Part of a small language model's weights.
Size: 18 layers, width 160, 5 heads of 32, MLP 640 GELU, vocabulary 4058, 6.87M parameters.
Each number is 128 + 24 x the weight over its row's rms, rounded and kept within 0 to 255. Layers, rows and columns count from 0. Numbers have three digits each. The size before them is the row's rms in percent of the matrix's.

# layer 5 attention query, 160x160, rms 0.0548, rows 0-54, columns 0-79
085:152111107108173130139138123138129131155103144148103112133106115158097153124092130155167138133107148137111135110063125156107153154137095071122089137125116117163160095153157123145119095123108134110115165152142098148116136199104105136121117113
075:125094131102108117103127148124181104167093120124144111125115142138167123151189108123115123131123109105104133155148122118137167124120096108111158151132151097133120086112160106145141139128111122168145098154146118121134109086140133109125153128
146:135115171111146099142155147136134164160118091162085174089121130132149114129173138120092127154167090119154150141157112134160158090135117140108143117159136159108093120090128100131129140139123143145162081141083143110113105113126142151121145171
059:178140135131105128158152147132099119076160141139167112131124094102137119090158136116103144113142143165138136120121127130141103124116117115184092148138127122128114164137131089174115125130149101146127160096158123144143132123089087139125117140
076:116116110103185129130115134162139120115152118189099102133138095086160116113121112117135140130131109126131133118060172140144145102114103100103094106141148123132103090145150078126138127136105128073150141140152094131137134129112100121138108122
102:166137160089109113156164160105134155143121106132103151105142107135157087103179155128064147164180112149157134125132084144144144089128092157149131116171116142113100137103141091159122158132106139152171094141082137101126118103105141148133124172
069:165156112140094141144145165122117115091167141112165113139151106129147102089129118134130142122145147146118130112105119116126102122128116132160105152118101137141143157142141081140139136133128094158134156088161126145106135145079100129111115127
177:124132092138113165133122121121133082104143170094156106162128124116100156119109125134163138101096166111096094097111130118094117144138139143137120135107124100163167135157105158129115095115140111118100160120167105140154166139125102098126101087
082:107119125103137127103086135136127144154156142076114085137169122125155131106107127107154133109074093127117103124151149124139130132107122088164144156136163108136155131115131097114148110143143148133137092148139142147133150188131072150142146118
080:141116128127106165112122134124112157128112164166135132133110105145113134128144182143149146111136120166116192128142162141110135127107122111107094166136127159084109147118153142141147113133178110083096117080128097124174095129147083104135130119
096:104145126119129160110127152106156100119117104175108100108133094068130113106121113108154151088133100097094090150169166170139113146113143105073104122154157130110089149149192084134128160130110102092141103078152092155148116138147117139129142142
079:181121118132165127128106121122145128139167112143122112126133139099091116143164083115104103134136166162099124096093128148138159164113113158160109127105133113147151147150159128142080094092164127159136137106125130085093156106078163094100130144
084:127144106138123126105170097107150123140120146106150143155112182119157150152138117091119107171112131109105058141157112122117112185080130126165151136107132131150131139150127114128119155150091128164097089101136156134081107131110139123150180125
085:147117117146133106171129098132091129098133096127166113158128080086122133109149138149103120112136162206143131121102141087163156125138127139162074123119134145136113178133159106124132116073163121116118177152115099107108143135098143128130057127
085:151146143149128129141126152134141116155146098140089103134135107075096116119158140126119130130170151165105062133147106158140109091136136151124099136155137090114164123151141083172137128153104082135123149103144120166114117147114146186123131125
088:117175116151139087090087109140106141117090156109126137139119124123122170123109124115131136153123107157142154174139133084149099116196156113099126097111146121140143147130082165102156129098104152144135096138124085172135094141141120134168088120
085:066107111143143165079130142092091118139160116140093127128134123136135080137163105155122115103151148084141105107145096136114164103166108150079099096139143118082108120138121133126121140156177123092125122133129130092114147117155138131139119130
079:149157102121113138135115145133119152097100143183164114147132099159124125128135152189152125083116127154141196113103148102114167135108107112120104126127134170114103140121205110130122130102151127086117153153147156107146121143142122091124142139
091:135090143119097145169154104128133108107156140113137153168094141153141123120123119142136107146106150133142136085135130121129143159056174144114123141121098174102101135158199141112091144136146101118116127074124146149169119090153151122090107114
079:150116100114188155130165168148108133148110137155153132133123066136136093139137127134121127132116078130120111103139161112094190108110134117131106120125154113085120122140127076140178146089160145140109117149139113125143159119183089127124100150
078:111128122144089103159149110137109108114100127121115126142111146131111135101110119146110100145114153173125104136133084127150108106105129182130099158199134152130138177143193057152103119133117096105118116086117133185173100145128153134143091110
091:139126137121137114122085091141188129131170129109131125161119153100129134135138131087144110134139146163126116120105108131133145154105179152156108103106145155130161167124135125103115103101134122167126124107128111099081161130067195133106101130
086:096093109132142146110154164088137103101169101145151105112144071097117105127143127147118123112142150100118124129154170175121170110133105141059124121167085104108081122133111157113161147163179140071117134134122140126132127131132119159111115126
084:112131122118131149103142101107139120111114138124126129163130105153099085138139121160152115107155154151101072082109130154102178083093156149144130140142121117096128170106109109138143113140174100152117133121168141121129149132123177163095107147
094:159155124150155101102101122119084114123128139113118140116118096102126113133125126110122139156136144150137130162124135133142128108240138132100118093093140108153160130112049183133143125117134131158135138172117104160124118143128135153155099127
085:164119164104108135166124190148099115073133132132131132106154121108197129105135146135117106181125125104134153127135108151126145135098154150090104151108146120114121097150118148140141165130129129097133137153124142133179125109148124153094116109
079:124110128128132124152116151092155132131170101178151108128116105145108129155147134113141131165148169125134113109098132134078153169126180120073127073108183127118145140116150144143127161121123112077087144163112094144136122129127169118103132137
080:128180151136082128145137150123131125116124143123152158090100174154159154144131136081143126166151121113122143107122104124125104146088159124123156153142130126125182148114139114136071127131087080152148104096114127164164084085135123142116130104
078:099120128132147109086115097095113105138169136137115142137104142098076136152145117111122138167116138124132128139118139124108123133135129093178217123117086100140143099117097157122141126149111161109125119120158131137065092127138118121154156144
083:106163148102122135153104134137089137100092108132158145100152145156142116077104144139191126092173130114109160092112113124119102097105117140144149151181107114138122142089174147130104118121172117121141100136119131085166130123126098141117113133
087:142143134141134092116134141157140147150103142102107113144103128109130131133139171104118163153144140169157160134135127090154116095167159112103126136136137125127163151144092117161161110126131100164106097107112063180147096119125101142149116131
078:095106110117171100073123094130139138150169112119166135141108152143066138119128133078158100080148152120112122085138158124136125150112133150132175147138114111124134165094129130119094100128206147134124114087126119066130138132089112123126101147
084:069094125161169080145121106149060129123121128125141124151092085155131142121072137165147106119139134140120147090140119133138103074115150100145150094189156102127118126129121100119187129122170163137125147128126146155119144112119122103163157142
119:132119105167081136139135147119139111102099148088157108117150115165135154097122120142166093152111122144090127108098139139145136131114137109141136146109169107156139119161152117115115096105221087154103142151132122115138129095124119104119119100
113:144163114182173172123092126096106106096165123138141125145146121093077125139143091112149140123131136152111129124092151119090100136156138152163094144121136134143167134145096142129118100108129126132090145129143093114103165146094126104147082136
171:110109172102166092118151120131119154170099094167102144102132105113143117156148168121124145119158118140175158164148132116149136125143121099129130109153115165084121155098128122134144140137093142114153089147079127120111093106137138158136164154
090:104143155148144098119127099132129105115089086141084108113158100139117103143149115127156119130121128184132084111159137110134182118120131136161094135134142136112135156110127163112104174178133104126120095122149164145105139153115144111117137137
096:075088106089127146121109174119137125118070123120136094094128120150160139119101164156159125107098094066142161156156122135105144099140115113112116119140127142091119093118130134102159160113146118100161124149106146128173104144177156129126124119
159:121135100129071161147119125123130098103144149074156095158139147139137130090097101157128088157117126141099102097143108142133109128097147145117161133091143106165126113160130129119117119129185109141112151122153131125144139120123111102108143100
091:146151119152101164196126141119117102116152117109169131149121108105093138113125116118135160107136127122098127120127142122074125110150113180134126108122091129172153095144130131145141151106115150101123168124149108154174152156114090113133103130
087:115121087126150134097097109168159132157140098128096125130073135098130149160137108127136135129141106133119124141123084124135129135155119103122094128159148150107172126138123143104121074091084104166126159091139119136050132147109146102146134129
096:110113132121131146110098092165130149139138129134082104118098122087171126158133134148143142115142157117192135093116104120125143135133140130095133145127113166113114103119067185120113132138137144130150129159123139087171129091151145133156147134
101:081162158129083144187164131130107155133051148109096151122117143133130128079138161160138106137178110122152123130110119110136115080158112167109113149132128111133139096094141133135130120120137123178175152096100130160118146120144125144110168137
088:149117124113099105081154136148152141152129123134152106132086134088202133097138133137138146093120088132139135136137147131148159120172150092137095105118116125133121126153118136103150143105142106176119164148122091100127146155150152172143124118
099:131138138157124135127126123101112146084109118142140156130129157131135159089096143118154106153160095082153126113128109101106143132164107108135136150102096130109146078112127144122117169159154142196132126132133143087151105114166099139121161139
104:110116111109109105102129113141175099096142142061148105137107114149097141084144126158111153125134105170139105134160141130156155126163159079145108107133067169122141179150134134103158161113126136142110167142126141114068106147146151136094131129
084:167165144149104092123112132171159137097131094085155115134142110113148132131097111106100152117147111139129134137174155120145145112144147101135099142139085111105121175147163148130162143160103095126119159108147145134107110167102116153091093140
107:139120117141137110083136129138129143092152112139143123162135130142079131121103148172147095094115145165131119130099165082114190176130163155108132176112117137097130130119164121155081097143169116097122122094110125100092114144111136100115139143
084:109128105162107088110078103151132120103131141090135151146118085103111117133140100164145129161126117166135137144121153122155140121158145115116126169103123094108145171119110122135137113149158119146110152159103120108113138133131128144113092133
090:140095135100083165157138149156134118135099105154134080130127157159149126117102156118139129113143110094093108119113119136106137126128103170099121104137123092166131112106135120117140138117140137106179118130138150164143123162133100125116114130
103:156078097100132120097069099118151122099150113159145126135115167109164127113117129135107094133140116134111128098164093108146135167124166123165149143091114146129155101157107201081125161127169122114132142177121156071112134109157143160128135115
085:125143116156138115088098091138158136133069118086107122123126175152104151130111115162148131112144093135128136179100140105152121108163140093141112126128133117098165123123168131114156110122087109187123144124130149094043136128128152112091152136
095:169182137151093106156140127120125121142093141122116135120143139107183122161134127150107114144154133131179154129101119166179100133127163136099096104151150126112139164163173144119140104115108076137121132081117111153133147143144158110148155127
090:110136148097154118132167132124158109130114140074152172112139119147127164131107167088114173126118139128092156149172127141121155077110128137144161103145080129129116155139106080176139189130091172161130134115139109134112102117134082149108131119
084:086142160153152127164085103064065128129143145132114161126164126129084135111125111131116146159150159161135143113160108140127082109078104110170178117114111142123131116125125108140112133153106140088156091143132139104143123092140106113156133128
# layer 5 attention key, 160x160, rms 0.0552, rows 0-53, columns 0-79
076:146115139115105152121117124128177103104143150151139122143093151129129121149124163097125132115100093131094120156157146143145149147108134136132154082090131111095142141128121095126147132099088152100129115129124156059164114108142138126130129149
098:119100115088151098126110129154118172158142105197129096103175145113150090157139077135131148109121131123149119131124175110112143101155138128132129142145117151120101137136110127095135178170121112114146104110125104188127117141119151164105085128
064:119139180108090072096122129133130152152127116135089138094121123114133106130112124150064130126155166142176131138137142146185118134121145122149146123169113178107091187121138116122132144169128108172178110121105163127135101129121158143091170163
251:144134078163159168128122128136156098093123166126144116171142131123113155104124127125180129123084132120080123089108129112084144144141122132118106127095138114168165109160097141131115113116150140116087183126166101118125165132112109091137111090
092:128161108187130152063142133104089109104102207085150154106114172123121155129088146154098117118142122133101112168126070140126104101138135131150132163130134135122133143132075126121112101096128111146137133156126172170129129149142120116137143108
081:152132129113101083119130153118076133140162124147124093103140119106116118151128120135122170137129164144131101162138135128116136111143134116150172132128117117118119130106180073146147141141084116110191122107145115167130091106134115153131093142
159:138141102173151176137140137137155097088101154103139130177135123155110177117128156104161113139098136110089138099120114116112142141134125121113107122101138121145158104140089143145120098110155158108072162158146123085129151127105092097153143100
049:114111072142164172153138128132160122107134117134149159179137113147111136132139123104154103147105079117096141117133134113095124115126102138118089121100154103140143067127104119097147147090129144098107134156147080110135149110148133118157091102
083:066105131123130143128116112128171132124137131119154140190144102132120147187078135138078132135145125114155124109109095113104088211131132167131112119140105109122112145186133157140094121091117126117117107118112132169138125169153141098149164135
080:152120111120129101146149100141155132095116152100062154105118116120118113102121136115147155128117122117124086140123125122130134127132112123145106133145165124137109133132129081118107082148134102152183105088132137149119171089105133129138105134
091:158115136186140125143137134112124124122123132098100105120146093139124129106095102135098118148104162126114123109145126159146166085123133094118069130125114156189077124151152113114136134170161129100109139127117144170106120107112128095157119121
080:150085105105153115072139166102154127132093105127133097119135167118156114153093137118157126156153129139103075150128125142118139144141112100150168157134122148160137104114153108138152129123114140152095151229137117138139105141137137144132090110
084:129131128116128095117112174131154145103106067099127126120146135155131117126089096113146138144107115145119136134149115095115104138075117115102078138155151121143119126128125123115145149098121122140119199110151127118153097138157097156149164136
086:120108099128159171098128121098158135147134099128104087134123155107136129146103120133164121155121126102094092167124121141129137078192132126141167118153101088139186129145082120138174099081117195107150081130185130143091102129130133127139123117
083:168125115149159133192137121127097145165110130135170137152154093109137142156122115145126124144102138110096125146140139125133153129142142090126069122098118157140117108126130148103158135106143164104094103172148090127096103150098072146135135094
082:114147130097129106129097068139114127154162138136145150157110120144125135124134101126137119107096114132184148130141129112122142102128136172099113127183107080120142151125077127115095161105129108117146107088137129168082174167148134124093156151
082:178121170168107146159128130121128142143081141102141118109095067130140133117124173161106121184103160135113152126136181113124128152151127149112140104099136132129158116107164096117178088135134117127106105117111144138112147116091149121141102117
080:157132124128116046084144123095159111104158120106096125090103149123125120154095145129128146147189135151152081139111095153116129133124107156149210122151141097128124148129133111130108105145097087144176147113104183131127108101122163108139092144
086:110098107106112118135119138141135084145136132105124120153180108159131156090126131102086162156127114103108099130118118142133104068125140132122196134132155124141134148159126091146121117104133121179162160103122100075129137092140165169134173103
081:127096092130144093082128143134148146104161139128132097092113191101109130149085149140172127162086145174142166120103143139088139180100119102130167122120131154124102154123141154090145097126107062111131156138110196152141130161138155109119080126
076:123117139140140170152104123135124133128115110126134135158169106106117144100126106143077160116171136066085069128156129128121105056124140123126084137117148126142160146123130098117128138094130187145138155093144085108086089135115097167149173120
085:131091135094137116110113120114177120173097129119129125154141169157167115157084070101102114115118106111091125142128111105147134122160112120116156136168117088154165122156136108124152123095121149184113150114192112127128118110159116102161153122
084:145132132156150149179154150153103141129107112122095086116109099140115121117161189172134137172100164139104157139119145143110158150139119116142125116113136140152112114129153111144144109154139129122143086128091097133132159080102149138122086103
085:163098119141139125150129172116106115180119141110117119127125116109153147122098132141039127140110118126095156116140126107139122172116095123089094115145157120148158100135159092112179106115146136141139130085123142102120129143110115125147107109
086:110136131094152115131096117146124151196192155164154137138090105112136135141160127140143114108085111139161168138126168097128154139158132148097136122162114089088145119110099152119138153099119097081107097129120127184119165159135114141098130092
084:097121116106154096137143120194147121146108129163158112125137117114091148130132151118127154127090130130129145160115197100121143162101159108137197110105113143101120158147139127143128162093122115122100143139090124129129160131112115150111143089
081:165120115119117103134120107129155098115146136123146094101154135084149118125142127139170125142092140154098130153127182156110188092110109119127177133086083133149111147145135134109165122116102099164156130108100149109130139126109134102085084110
083:120126124082140076133127134163146115101115127156148160168181135111106148123119084090144135110127088129130104107118147114132162131083130127117113137169149132141132153151143109103162144097125122149125179103105144093114151127122100137119162152
077:136150124137111114135113141106120143094166129130142117125128130125168087162162154141136093117137139155138138122154098154132158164105104141107125132114158139105112105139079142125111128144141100149165111117141134159100140148116111171129098128
080:119139144106131122129169151122138105066093121167127134124158154101106125121118165116067147072165108083147130118097134090142135151115122133160108113117135145115148118138159113129138152129125192120146136120105123097146138105098146104111124159
086:110145100129149129160097076134110139129155130137132156159140112092124150148141075102163110099093119159173119124131143125134136091144140096129065112146128140109143135129068136090130094095088099132142130105161102155095125162134119131101142145
074:114081132112143143132116142086166139099088120131103117115119164129177095137112141122126134127149085096092116125109108121103172161133056148128116134156169136165167107136137093137157119131126166156182146108127113133136138106147140112137125130
079:147097143082130128173158090127113143075139123135090123135106190132146155093113145067180145162141130135120155115125138127145126110077142173094150121116133137112124128134141152142129173137119150161143088095111106113165129122134131155113116152
125:103112117156123143123125104126134122147101164110119141162085160144155136108137138128135134116119111085121112101106138094131115106127109072111162113107151123125144114122103159109123119169150122129120160101136109093147128083189094138158163147
166:128103113152094156133161107117159118139122155101094158161112121168137153142123162144181123128102137073104120091112104111135117107125107106094159116108129117144122085118122125148118123144169136141097155124159138107179140086169098138138175138
060:137116138122124101132090146139108137133148116148159071073112112130151080118114125141058154101155121153164106151148111164130128125135134100110129156164097150090175156093139112116107111103113123067162121125124111136117133187109109110095103128
085:109103108144097122132127173147120133129135155119181113113163127202116131141101131133128096108115198135129145153118134117122108126119121177086187114155096134120125129126147113105166121077164154141102104186132128108084146138124107123123196131
082:126133106146114152157156138134125095128107106099143120152155113178126120139127155086120073154107122113094132077140089138156067104117138184118103112144147135112096127157121101150154094096153107156103132128128147140143128089150110133118151130
077:136128094137147180135131131131132099132103139125114132182152152153111157127131128119209104133088129081086120094093151086103116116132123141118126125093132093167119102158096128155121130130157149155099147132162104104131159097135107148159139113
175:127115099132134169140136123134153097111119147121119139194133136140114158115119127130201125124074141106080135065106133113096131125128127139116123126079128108159135083173106132154120127131164151142085179140169106100140171108138111130146146102
088:151140090133087116163118114128155100120150115117113144144118126149121123113089125149110077168117153137116090189150135127143139148169106129122144105121131116154141126106161074101157144137122177176131101159192134182132078139116145089144114128
096:128107110125137142159125094155145106090123133155152139085095122095106119136130121119141104160101146171189121141090180106102143130048130141130172141135134150130100134131138116121111154130098088143106129134169118123138121165119149083146072124
112:139107132154143178135129119181141076100112085144134120125125133170145116102124142109156102102145136085130146088137117133135170104131178186132143132116118136074149138137132126123122098137102142135125109133127156140114136124114123113113132127
085:129156101135114143161107067165149116121159080075103169124072143084112094108136103138165124148114112165164142137130124141149126126101109122114143073109208134123115146120139125135131136130091126135132094129147127170113113128099142090131078135
097:130128110124153156105122092079171123106120084144135119100113133088130139122156133120190132112149136163114102096114131128118153126128166138149117140131115118086144096143108173121091089121093109121159157128112114108122149176150099129122102148
094:144164119094112107113124112141147101109126071096170115107113111119155106099141143127073124100165110140117134178152110155166138113122158119167138114115137142091148182137132099129150145141104176129157144117139130141073114154111116099140095144
084:108172119113108162098110137115168140117166117107121171110159107155109151108135118134138124112162137157166130126151095159156079134152126103149137105093128124149132146101157126118109105101129141142157144122137160133086146143102099105127100154
103:115112155148133151088141133079155126129160119156131135113129110104151129158137138127117100165136135097098093151108140165126136161155148164138093154188112161101126131125141121136120074128121151139118166145145143157090129160128104096112116121
079:083121110156110143114136112152147138079159124099146148145127121106121170129151116161117120133103110134132137181151128125131126117157115114149165105109153144103125164114131094089143118134123169152148128076130143141097128157101079100113118128
094:122101189117125132130138141144148109104086141134137112154149146119110109110108121144158107095133112120108149074144119111141156106152157165131106154089127159114125078181095167171118116116136124119131132138094153151136133097143137178126156105
106:133121133108129071096152075124136142138118147130109141098092153056127110126144134136157104085094108187149099151134140140133145109071134137122144142148137119096120112156117111112138121117087153127139128100133095091138139166152120090127091108
082:137152115132117159104126119139150118073143076109167096108129125122153110136122132124096130103148118122097127141137095156136142148153156107135137125098107144113158136098151100095139112140082150172182166125177133127096086152131097107154077140
095:124136105127112139202107121159153118150118131114126169116091127155118124128131130130113125103132128107140132095128119122128069117115113096133144102123111138142108187119142082122128146111104122111111081092139149192142125117121125083122121147
090:142122120104125091103110136132073121111128128125124066138174132114115158161105145141115157141140119174109158150143123192123165107135130093164151122094160127125159126124137142122147155105166140094192124153081066111115125149129123156135132118
# layer 5 attention value, 160x160, rms 0.0375, rows 0-31, columns 0-79
070:145072116112135094127179103100114111137094127109165093137118144104108136122161090135095143126120136144136137098125086152100171131173098109164132104123117124088127087117147137114100096111094137117119128167135105138102139111146141145121127127
103:137122137079147120131108128149176119118144127140175093131132104105082121141120092142141181162118164129122157123113110149133122121131075146105174103141134107140109133081154126133111164108114147090128100096131136147118123096127088158132163144
080:144072119153116115136142141117089128108124151119121130151131097120110135180155118139108138172093110107131156125128128119095118156132117107139168087124131079127142095130118070132111121122111144066117113137138117117114122120141133123125098148
095:100115108140101144091114074130146105160156117129096113149108186123132103117148134183129112087119120119140110149152155104123095156146117127126114141146150141120127156180097140123127167140153138138113132150113090142124131128166200115136126104
085:128120114152096124151181118141053125121092128110099143157130165118110103116139149105114172146142108082143132111089121157111149109079118124148138078087161127134116118120125138136124108125076186103115120152118107089138152066161144155118098139
090:113124125166150113143086171134139105124133175163128142122119055151130158133086120104117135146106125134155115147098119159126123181189164111102148132133144113124140117105169050139085122119134104121161142110148145168142122123111121115157133119
095:111107108147125129091072075150124142124141197161115104138124175084127126134098126120128177154147109124122164149113152116126115123169171144117136094143130100119137110149061097143078158102149134136116095128105139143159120161119134159114143136
079:121131136145133126159132170181103116108144149162139112160140098117109104130141148100115176114123118104120159134160111153121109113122127142121143084129161060116107138131105119160087162115103181109127101097112121110139117107118071109122137132
070:199144133124135087178141174129158131070182137139107114131125103147146134142097145105133166150116097126128147147138125112123167155168110102130147129123119110151109075108140124125103117157111153117113104169137155146142100124128088137107099128
088:128134123097119104086132091127168128106055103114176111114117174125154122106130142156138132151122135143121137148092216118117163129097130085162113126107155149136117119130157130115162098175123101149125130137149109152107130143122116138103116149
079:136174115100115120157117132122169095064115131092147131148148122140083108119122111113100198136130149148140168150096149113123144184164105122122123113134128097124098151112141142100126109095117109081106118136113113199097122114109081150103131141
106:126111131120095142095119066121136127133116163085091123125100208132135108110160121161138105078127109073130156120103131126124129141089105156156122119118151166128116131145115145094164099116137128109138133150138140129143112154178112125085104128
090:156121135133135128148136154126094141107123124139141158118145140149171121124126162085133154159130073111158144103113115115116135126104174118157081145120162124135125088104155103146151091127118150123125116193123118113136113121120106147111081147
084:128150121131143115198097184155156112137090115109134109130114076114148139115088131081129140144124136165142131134128118101121144140114155081139121130111093106096146149115161082158138103134104110143144108068129116149121111122108107121157138144
081:113130138112140141114087169145144164149150137178126140108153114095152135117113146105146106108156116122111134153138116110157125115148166141122123178145111148144157119145108123168102164156148149145126117101090173131151112143077117100122106107
071:072083149156121088132118154131110094101119119137111098111144199134156111118094178171150137152132122149132113131111153107104130122086147119108144127150095120126154112162133081108121164168141140144112134142115125100146115156142184121114121119
078:134123128088139129163108136115169114088127057115190101142142077110139119121132074106134171135122142124137159092145132154135129149088094135130102156159072112112138138105147088137111141127088108109132114115114152146107120118097113124119152149
081:113156116149112141147115092164145120113154122110116151124143216140112144130108149105160166117116156143130116113129178103114148135095163126124099114122121131142102138152109134094126163142128085149090132182115114134156110166122135167102087126
081:132144146127145121179157179139085135160121138089124139142120077133111149147104106090094123093152121113156168130100095138153120138174115142108143106161107117113126141102150106100117107113129132144135098086148096136139140130133075098169134114
101:109097118140131137134143129132090151146104125134113155148122101110132106146165125152108113139143111096132143145138125126136084106164139136142110146103185149122150082119115134167124146106132211111121140163109112102117142065161132139132127128
079:118160118176129126126129096121108123150150187121088148105122206096114127130083135113129111088149138128164112106105097113122070118091121137153138107122149107161108140134083162146143121116117157123124119108131173133160121140125115158144115126
087:144116104132115098150119145107150131144082129112137155134142166152123094126141061143136140130123128150145078096148145112119125121131151123137131117122177091155119097125134100139100113091152141087098114146126118119130131081111101162151147119
097:116157140149126143123101085150141124088165197127099140151133150094118162116108140109132164087170102080143189115118123119127056155118117153134111105146147137151130164131097150123135130066099131121127083104115139166175108161129110108108123131
099:152138146142131118149129094113139134129116129135104130118082099126158151133135157123129086177125158160105118120123157146143205157132134066114124145117082145129126128101126157112139139177128076164154147129164125085131110168127119143125106124
092:115054131109126153114136105135116136143142105135144122151089133102105114110179126188159120147125123108116123127120150143126106111099115142126156125133167149138109127114139171094141149156127130119126133159136129066124122092149127146113154125
096:112135150198138164129110101152120162150157202151090123143131130094104121137116149160134089134115112111117144154133140113136086139176133142119165121137142125131144110120047167099137144077121144149136106145114147099186116182125126123127122115
088:106102130117147127081109129149144151119113109168143104137112113139168137096095159150107156136126146170140131149126173106119141128153142114102145112149114129118108152159146147141099166165131130168122142094105164116126133147117127129142170122
091:112112127114107156093137107117135101104127118147179092156104153137076138103149091164134154142127140142116136102101137147134131145144114140127144108138159147133107098116160146098114168124110157105108114170089121108105134104142160170101166136
086:121087134096162125101126118133142144124154116168153126118146121120131146123188147117164104159149121088086118153127136130137169111116148146150153161128118173127119110116129151138168141144146112126138136187110136128129109152098093139143150120
077:145139131107150111138144106129136164189123097141120145075104161144114141138127127110162115101132164134084108166122117130133088093101139129140141130116147157148100151127110120123180133145114101160133120172143128118130137154109086126137132113
076:156102134137109110145121135111111136140139151116122138134128109128133126132141123139130138122114092120132152140128102107097116147146100137150140095127111103129141071108103100149125120093077154094152121183136131159142106123158165119113110137
089:153151096110097127165149116095129095094135090079143127144123176144117133109126099083111187095130131092121127128128101138124116135124106135151105099130128108109118159142159134146124103096081166097121115106128086126112142103127131144126096152
# layer 5 attention output (transposed), 160x160, rms 0.0386, rows 0-31, columns 0-79
085:114093138146130110121116136137183127155139127125104105127101156136096140167105102114147121155121097150112081171148130133096162126117127133111125113092125103155159106143127139121168136135124163109094179171120119151116126133115144133151142101
105:131084173117137144111129132100191106161124106145152111131117144116097100174089110136148102114085150098092106159107136140111155150104151107115149126098128122156157161147111178100105108127170190124074161132126139104102166131134152118140145133
085:118088086161129093078143112092173136151120116123083125118119137165115151127121101097143143126170107117121070182140141107111159124127098147112164116093151088175129103169126139110142127138099138106105158138138118142100140169128129112133174093
098:149153082167131112159148122140084129084143115108113149117141118138159139082095101135102124108202111179150119105111125138150104115138150132114066127182119121096135143155160066116126130128115111183136152096123143155122131143111101147111124146
086:105102141156123098113108158123149122148101127132103117120079136158100134145124097122144125124147114129108091163133151124111164113147107106093155136100160149129171104155165134116145151149092114085100179163115114156103117144125127120135140112
091:115152140070135132092169082117137178158111154145129137142143121113102125142128139096125118123114110095156095152140120092102136142136124168140174118126131118168112068092090170138120118136136160109111101152133103115140128142162135105150142087
099:169145136140128109113134109087128158120133116137151129127133086143118101095078125141096119086167142136146125138119086113158095132137095110193137132148148110149181153125129106105173095118109119149127157138132180109082150188124115113118147165
082:132092170089113135126113146082158116179095119125144114126101141131080111167112141146136117122133153072123150141110159111113154140158141122098190121119144129147143148132120202102155094103121157098124107093112150123110141111153115119133134129
078:103081144108111117102124158090173131144129129137107119151140120141103144131122151109153123148087136058129097141149140102112171119117088118147193126103145117198115124145103192109144120133145130087112156156121107124156119097156145108171149091
087:161146146146137105107120096119132134086167110133087119113167079131147131113112135140130124130152150176121136138140107175161133094164125100156093126102067097117151129125100103126122107133149123143163125137155137124083139150090121147131094190
086:113081148119099137144146154105141124148166121159108125101136123155086130169105137092151116113104145083117091123125146111103192126142106127112162109125130120168128098106116179124130109109152167110128143134128133113119106091143137112159119146
107:139092119179135134135123146148106093097155082135123144112087130155134135078107090136132139111178111154115120149094117176136099105128107075129090131142128137126126173169166050110123129145116091143145171143122144139114123114081116134120114150
088:104137176099110113116107120106134137171122127128101093121104115149125128132121122140142111152104100131123091173165124130157178125146095103167195148073126114154130114143107158136178143126128098088119142174109118133109112139140127098165132106
094:122175120081136137071159088124131154126126141128105120115170144113099122144150192103146132127110151083158123125153145087148151128145119166107151130108128095139090064114100213152127108122123128084143088131138129107144110129149125114145105148
089:144182147102130143130130108128091140109124147130182123153164081085169115101138176154099119107124138119145192093130098118165099113136139130158133141151145127099127151113110130145114130108134104169142095113137140110143143130134116112112134120
073:148162109132127099100103080105149163101094142141115119113147102148136140111137120136150149099179112162121163086160122133160106144127119117174116133169111139096159138165134144110123107113115082129169136110135156126110121145133110113106148135
079:120122183098134123147112123136165109129166130121107101138158150105117053151122129112140096120109121138114108149178133098157167159130127156114160126113118086155129100127089209127118144103138180132084105120134127122120127096146186118155113107
083:113147118120076156137078115077080172114133169126133146128168091163123116084128130135133106137126137175131139060116125146146114136118114100170144139156101149131133140087095147119120109130137110114177142133127134125142098104118137133092080142
084:103104144108121148151134150130145110137119113136153122128092172152090129171164168116121152144073132047124128154096153099082127147112099109098167119161134163110110132114141162138155110126124173107145101124112120109151110088151138088138133114
104:144137090133110096106142150140135150166067107116109115137122112111145187124119127132117111164167105119112121145129142137129140131159160111097126119119147118097159138126144111112163163149103110153099149124123121181106134169112105113113176096
079:146142115131126175100141123113100136134166160101170136115086117129110103107152100153169129076115166153161127110102119134118127105120117103102139107105134120123113162161120128082125121114117099140163138130125156092159114125129107117133108172
089:125083079110121137104158125112165153179109129131102127106101125148111116139116092115162094129134133123134076156120164118125171171124142131067140141062121124168066101155105142108150147129113130123093155146159148136134129147165129125137127127
098:115133180124121179119138120114090120106175121128171137150102123132107086102135129112112132094163139127125140114099108143132087108147080078177171113156156129101140183136116105104091099109126124139149136096112158097111130102105123110101135149
099:133132111139147117086118105146109129078134136145118146151164115123150157110163172148127170129093141096130192087134104133140074136112096130160114146141121127152112123080123095154094138158128096094170096159154100135154143107106133164122120143
096:151086141159131135139116133155126099107137107132150135137106145129161127116096064167124122122166119169100139152109119179134093131118161095134086158117108151112148181163153063108121134137141103156132143118113146145114160140081124160097139130
095:145126116144131159153138147116109105096110131136208131138112133158144172094139121138136134124171118076121167107069084137109057134086105077163106122148144167119133188126142079104123098129109091129165138117140148125143152130102116109093179117
090:178180168092114107155133120131117168113130140124166114121167101106125101141108154148124134106110151167154171104139109117134136096140155103169141113139089113108150154095096159123166124101171129163152106083137136088127152156123113154106110157
093:124090170143118119156098143141167109156130137133133105143094134134093108186068067146155106141126110188095083152127133147103164137124149101131122123109120141130163151156135123115153132117150149157085189136124142144109142122103142142128142124
090:156097183125105146144088129146143131124111101145129120166154099096175140097103133145071124172124119140091174148113103164149086131136158109197117147119105116140177159119109123101113112144171143128127136150102120142123149126105117152099119098
085:135129124133123165148109140106095123130123135129141147120126110117179123103146133175106131136093159104128178099076124175143075141102149101133097143147092160098112160096135118122099109130165117146165103124124120133150135133123111155094092155
086:104092110172134103099127147112185125145129121126084118124107153154126145122135098096141125148161092107114065165147131125124153130120097131094148112125160104164125132188130145126152129145106124105069191163117122154127119150134137101139181079
091:119092145130114117114122146131142124159166118116072125119103153138076089140127122122135125130141128142132070144152178106118174118149124148086144104112142104136123088155143158124148146120125141121125159133104125141131073098144159143148108131